{"d_model": 64, "norm_place": "pre", "lr_head": 0.0141, "final_lr_fraction": 0.1, "dataset": "wikipedia_en"}
Each number is 50 + 15 x the weight over its row's rms, rounded and kept within 0 to 99. Layers, rows and columns count from 0. The size before them is the row's rms in percent of the matrix's.

# layer 4 MLP up, 256x64, rms 0.166, rows 107-132, columns 0-63
099:28 34 22 57 54 48 58 48 39 45 77 44 63 46 57 43 44 52 39 45 50 44 27 44 57 45 42 29 72 57 41 40 25 42 52 75 45 50 42 69 30 41 57 89 59 57 48 13 35 73 44 35 53 80 68 66 61 72 68 31 63 58 65 46
074:57 61 37 45 75 75 49 48 44 37 27 18 62 59 42 56 72 44 51 79 56 19 33 33 47 44 72 58 42 66 45 47 74 53 67 53 63 49 71 41 52 60 39 17 53 44 67 47 34 36 72 49 39 33 53 31 58 71 58 38 28 35 54 71
114:29 44 61 32 46 70 43 46 40 33 49 56 53 37 46 33 65 61 35 43 66 56 48 53 52 64 50 13 74 67 65 17 24 58 59 74 66 52 65 47 67 36 69 69 42 70 72 46 35 39 56 48 49 51 20 48 59 56 38 11 47 53 64 43
105:54 60 46 53 48 74 64 69 42 42 44 24 45 47 64 44 58 40 60 67 16 50 58 85 55 23 45 49 44 63 27 75 62 63 58 71 46 38 48 34 34 31 26 56 53 29 39 45 57 43 55 44 46 55 67 84 47 35 51 70 33 31 58 21
111:54 28 55 61 71 61 67 65 57 18 25 17 26 53 48 42 45 69 45 37 47 51 47 37 28 34 33 73 44 60 56 45 81 81 68 61 70 47 42 38 42 40 42 42 49 54 74 46 48 59 46 41 49 42 25 55 35 49 52 47 33 39 84 43
116:42 63 45 32 35 50 91 54 44 34 61 47 44 44 51 62 66 30 53 44 18 41 40 75 36 32 41 67 46 64 62 72 39 66 49 71 53 46 55 48 33 51 66 59 73 59 58 51 46 21 54 76 64 33 36 34 42 61 49 27 32 68 79 36
119:30 19 66 77 50 29 73 64 38 55 46 31 41 77 31 69 68 70 47 39 34 61 52 52 40 50 58 40 27 39 68 85 43 75 28 62 77 45 35 40 56 45 41 65 56 61 61 31 43 56 72 39 64 44 54 49 65 34 38 50 48 59 51 49
081:28 73 64 48 59 43 79 61 70 52 45 28 35 50 23 49 28 49 45 51 50 52 33 44 66 44 33 43 50 53 41 48 51 68 26 94 72 64 63 50 39 55 33 42 64 47 58 60 66 25 50 73 66 78 58 43 43 58 71 32 61 45 57 30
085:62 42 47 74 32 60 60 14 54 38 69 29 74 52 57 55 55 37 48 73 49 55 25 43 42 78 38 50 57 39 57 56 39 42 35 90 62 36 50 58 25 44 31 31 53 52 46 50 59 40 65 77 51 56 31 57 78 68 29 33 46 58 59 57
098:57 65 53 50 80 24 63 37 50 51 51 68 42 57 46 44 52 40 23 25 50 58 62 52 49 43 70 64 50 36 48 57 53 58 52 67 40 19 77 84 26 41 52 35 76 29 54 65 26 34 65 42 29 52 47 67 68 27 35 32 44 53 56 66
096:35 43 32 57 22 62 33 30 52 45 70 45 46 73 31 18 54 73 63 32 58 78 42 46 52 68 41 75 28 49 37 51 45 63 32 60 78 56 38 51 20 49 45 31 52 36 59 48 47 40 65 33 47 55 52 58 46 76 38 61 39 73 59 29
102:51 53 55 50 60 48 42 73 41 47 51 61 60 75 60 57 49 67 39 84 48 48 34 64 42 40 58 45 59 26 57 77 93 29 58 27 24 31 52 49 78 49 54 48 66 31 52 53 77 36 53 27 46 39 53 58 32 58 27 64 51 27 57 56
106:54 26 40 46 53 45 78 49 48 60 81 46 51 54 52 63 42 59 56 33 58 49 52 35 50 46 53 51 18 95 51 60 42 55 12 48 51 69 90 60 43 59 32 43 64 53 54 35 43 34 56 46 42 37 54 48 52 31 49 61 59 24 81 70
100:69 66 62 52 47 23 48 61 66 49 83 36 61 22 68 69 35 27 45 39 23 28 39 46 42 42 39 51 39 54 32 51 46 49 33 59 37 67 75 67 58 65 69 78 65 36 54 42 69 44 20 45 62 39 55 35 63 55 65 59 29 46 59 53
076:78 33 66 70 56 59 44 54 32 62 62 46 44 39 41 36 45 76 53 80 66 60 57 51 53 25 99 43 25 70 59 40 50 35 48 56 49 78 56 47 49 57 28 51 58 36 60 36 33 66 20 54 53 43 45 68 55 26 34 46 54 42 43 46
100:22 74 53 45 52 64 33 59 40 56 43 89 34 37 26 29 55 41 38 37 63 34 53 44 50 44 53 63 44 63 51 28 46 58 71 28 35 63 54 49 37 58 35 45 74 61 84 43 45 45 50 46 50 36 49 28 67 29 67 42 63 18 57 77
101:47 45 12 63 42 44 59 49 25 68 75 41 40 49 40 63 35 32 44 62 59 54 66 91 36 50 53 54 58 49 42 74 58 57 56 62 40 40 33 55 51 44 58 61 42 75 68 52 15 60 37 69 21 58 65 49 80 31 38 64 54 39 58 45
095:48 46 33 46 62 55 69 65 40 60 52 46 44 82 45 57 54 41 18 53 38 21 71 93 41 51 52 65 56 42 45 84 66 45 63 42 75 29 81 43 49 58 35 46 50 29 30 53 51 39 58 48 53 61 51 58 62 66 20 65 46 54 38 60
093:40 37 53 55 36 51 51 55 70 35 09 54 46 60 52 49 11 62 66 44 60 49 38 38 66 60 53 53 34 63 46 58 48 37 63 38 57 67 44 43 76 24 40 72 69 44 76 48 44 34 44 21 79 55 82 40 40 23 55 49 39 41 54 53
101:78 26 34 52 41 70 57 48 41 40 33 26 37 18 72 68 42 36 40 36 72 79 70 60 40 37 58 32 37 39 51 37 47 53 72 40 59 52 69 66 40 48 45 35 60 22 57 34 37 56 45 62 50 32 58 40 34 50 52 23 24 42 53 36
088:73 56 29 36 66 33 57 39 30 69 39 56 35 39 48 57 40 21 45 62 43 43 34 61 20 75 40 46 39 56 40 67 16 45 38 56 59 72 65 52 60 46 45 20 64 57 51 19 54 36 31 74 47 58 46 34 37 58 30 42 75 60 59 60
089:26 65 76 63 32 61 72 53 63 34 40 72 39 38 52 58 35 29 73 60 53 56 41 51 43 59 47 41 52 51 68 41 90 35 43 38 42 52 48 33 55 38 56 58 65 67 52 25 70 36 38 23 39 62 62 28 73 41 66 34 32 26 62 44
114:49 73 63 58 52 69 45 48 32 36 51 55 56 45 71 73 57 64 23 64 61 39 49 20 52 63 34 44 39 58 45 08 59 52 50 52 53 44 33 73 39 73 70 52 81 49 58 72 28 40 57 37 45 62 65 48 30 38 36 34 30 37 35 68
108:28 42 60 61 55 43 42 41 47 78 86 66 57 48 65 50 72 73 33 61 66 50 44 63 72 50 59 42 37 19 56 68 20 68 80 51 28 65 66 25 35 42 48 42 47 30 59 49 44 54 58 62 49 62 68 24 59 48 51 59 53 33 58 31
106:54 54 46 28 38 34 46 78 49 48 69 41 41 37 55 63 44 81 32 40 23 32 48 45 24 56 65 52 69 40 45 47 70 53 30 46 56 52 56 64 56 56 75 33 44 39 85 38 41 45 49 23 36 82 25 65 47 61 67 69 38 35 39 50
110:80 56 32 54 68 28 34 53 48 50 75 37 64 70 78 64 29 72 59 58 18 46 40 69 31 53 57 14 45 44 33 30 49 51 59 48 46 48 50 63 55 77 35 74 51 74 45 36 58 58 40 34 35 45 48 63 27 49 54 64 36 51 39 49
# layer 4 MLP down (transposed), 256x64, rms 0.152, rows 107-131, columns 0-63
109:59 70 63 19 16 59 74 55 33 82 49 39 37 44 41 34 62 82 48 37 26 53 54 53 19 41 48 37 38 49 51 48 68 64 38 22 56 61 77 28 59 39 45 36 58 59 61 64 70 54 57 53 35 34 56 38 45 62 44 28 39 56 43 48
078:52 40 67 54 60 35 20 45 48 36 31 60 44 65 60 41 49 81 30 37 46 58 48 71 43 63 36 61 55 38 88 64 13 43 54 61 47 43 77 62 55 44 63 47 20 57 43 50 42 45 28 63 49 54 40 82 67 84 56 53 49 52 56 46
111:32 57 37 64 38 52 33 40 63 35 59 61 52 37 52 49 45 47 33 43 41 49 54 45 49 55 56 41 65 46 65 19 43 43 20 66 44 55 36 56 61 47 39 53 52 46 85 34 71 77 00 43 63 68 48 85 56 43 25 60 59 45 34 38
103:53 58 54 58 65 35 63 54 72 37 27 47 47 42 78 42 30 37 36 68 51 50 66 42 66 78 62 54 47 68 61 53 68 23 66 50 23 44 82 78 69 65 62 65 54 49 18 64 46 56 56 34 45 38 36 72 62 29 61 54 35 42 46 61
132:44 29 66 73 42 49 69 72 43 60 50 34 30 50 29 54 67 76 31 47 68 48 40 52 25 45 31 67 64 45 50 64 42 53 61 59 58 43 37 58 27 31 15 39 56 51 72 44 59 57 73 71 42 48 40 43 46 62 44 52 33 53 57 03
125:40 68 34 44 56 59 51 33 67 27 39 63 70 76 57 62 57 49 24 58 61 45 54 76 69 50 42 33 47 50 54 38 31 38 65 87 39 39 49 65 44 67 66 28 51 32 11 56 58 63 34 38 64 61 17 48 45 36 58 44 34 46 50 60
118:27 51 58 48 30 55 70 64 73 41 00 55 41 67 48 71 63 62 47 27 26 38 66 21 51 31 45 39 38 52 49 73 41 60 52 44 66 42 48 15 76 45 41 44 46 61 48 54 80 45 42 50 60 41 50 39 68 41 34 49 55 50 37 51
097:39 38 65 47 49 34 30 59 72 57 76 65 42 38 28 46 46 42 38 50 34 51 50 60 76 47 55 60 14 76 56 52 46 47 57 42 28 27 56 65 36 70 79 66 69 57 35 46 56 43 50 60 85 58 56 62 68 75 20 62 58 46 50 56
072:62 52 52 49 44 56 34 72 39 32 27 25 32 69 36 58 46 53 84 58 71 53 52 52 74 31 49 52 73 57 45 65 67 42 62 47 51 38 40 30 46 35 61 70 29 47 64 44 46 27 56 72 60 70 68 54 71 33 64 56 68 51 68 86
097:59 40 34 66 37 51 73 29 54 49 59 16 39 48 44 74 44 38 63 67 64 59 56 51 55 57 59 71 31 26 40 51 35 52 44 38 60 73 60 30 70 57 35 79 51 35 34 71 68 44 15 57 52 43 30 46 35 65 64 60 69 64 25 45
091:46 57 55 31 49 32 37 41 87 42 47 34 38 68 37 49 51 68 85 44 17 72 21 58 40 57 57 44 56 60 32 49 58 50 67 49 65 53 51 41 58 39 30 63 62 26 57 92 32 41 61 52 69 68 52 62 66 53 59 72 49 53 50 62
104:67 60 35 49 42 51 61 45 73 48 57 40 52 36 21 39 32 35 64 46 68 66 52 34 45 68 58 48 81 65 60 39 23 49 41 69 64 54 29 57 28 36 62 39 56 53 51 44 31 56 56 69 43 94 41 46 52 30 68 28 46 41 26 22
122:55 35 54 20 38 21 70 52 63 41 78 34 45 69 51 67 44 43 49 67 36 60 67 32 47 46 55 53 26 53 39 53 50 55 24 81 58 49 61 56 80 33 26 37 49 80 60 57 52 60 57 36 46 47 66 48 48 25 72 58 70 29 60 65
103:68 29 73 40 56 44 58 48 61 61 66 62 56 65 35 71 63 46 67 49 66 43 53 77 19 62 34 60 42 72 37 24 43 41 65 34 58 50 41 55 39 63 49 48 73 32 47 34 41 40 20 44 43 50 60 41 46 78 30 66 59 69 56 13
078:28 64 51 32 37 31 31 22 63 63 46 56 40 41 38 70 33 29 49 27 17 29 58 53 32 35 47 38 66 49 61 59 52 28 57 47 51 41 25 52 54 50 67 49 39 40 46 59 18 29 40 81 53 67 52 66 45 79 47 39 34 64 60 41
094:69 25 69 36 45 37 24 77 33 38 60 68 53 56 70 36 43 50 54 54 57 65 58 24 34 64 77 63 51 63 48 34 57 50 46 47 64 31 48 57 27 55 47 72 57 48 74 23 46 51 71 49 44 27 44 63 48 22 33 37 58 52 75 24
098:68 59 41 62 39 59 28 78 29 58 40 62 58 61 39 61 33 51 88 46 55 37 39 68 39 22 59 33 72 43 39 48 46 71 44 34 55 54 47 18 46 34 54 44 61 43 84 29 30 60 69 22 48 50 42 22 48 52 52 54 41 58 58 38
088:42 62 41 64 37 43 58 16 63 54 26 69 42 42 31 71 46 41 94 39 68 65 53 50 28 26 45 38 46 46 66 43 47 51 48 55 56 70 36 56 43 82 44 59 56 62 67 63 66 34 44 59 62 12 43 42 45 58 74 67 61 48 38 55
086:68 28 72 73 78 47 51 25 54 48 69 67 57 52 35 57 32 20 30 53 38 42 50 53 36 81 53 40 66 62 65 31 54 30 23 49 54 30 28 64 50 41 57 52 56 41 56 42 49 37 46 87 39 60 63 52 62 53 57 29 77 51 56 41
091:64 46 52 44 32 62 31 30 34 30 51 62 45 19 50 66 60 83 37 56 51 62 64 34 48 39 58 46 56 64 51 42 46 65 36 62 60 44 57 40 96 67 64 33 45 38 29 60 59 49 37 13 44 52 42 47 52 24 56 38 54 28 63 77
077:65 52 53 50 48 82 52 66 61 48 33 43 48 80 47 52 41 70 63 62 42 79 71 28 43 49 77 66 20 36 43 09 66 48 47 55 36 49 53 56 55 28 37 56 61 56 69 72 35 36 49 36 28 41 31 46 42 51 37 66 71 60 41 59
096:64 48 59 59 38 39 63 18 56 45 63 43 44 37 75 29 60 47 18 65 41 72 50 35 48 24 46 55 95 56 45 57 23 42 40 45 53 46 66 41 82 78 47 44 60 33 48 74 52 45 68 36 43 63 42 44 36 34 58 35 58 44 38 45
108:45 75 46 33 54 26 65 32 46 51 16 63 42 67 53 26 58 61 34 43 43 60 54 44 57 33 62 64 33 51 46 80 50 45 29 42 74 51 54 44 54 50 89 45 51 58 77 33 44 60 58 56 59 60 77 77 40 44 42 40 54 63 84 61
113:66 54 42 33 39 38 58 43 71 30 62 24 51 62 64 65 86 66 53 52 35 44 53 57 32 85 33 50 29 52 28 26 55 69 41 41 34 33 32 73 51 38 33 57 56 46 39 70 63 52 65 41 48 55 78 42 46 84 47 61 48 37 44 41
111:56 33 55 72 73 60 63 71 50 58 46 30 32 56 30 33 48 51 70 52 80 31 34 42 53 56 36 51 40 57 22 43 54 59 47 44 54 74 53 43 85 34 28 33 41 51 45 73 51 46 56 61 68 06 30 42 27 59 54 42 52 61 53 59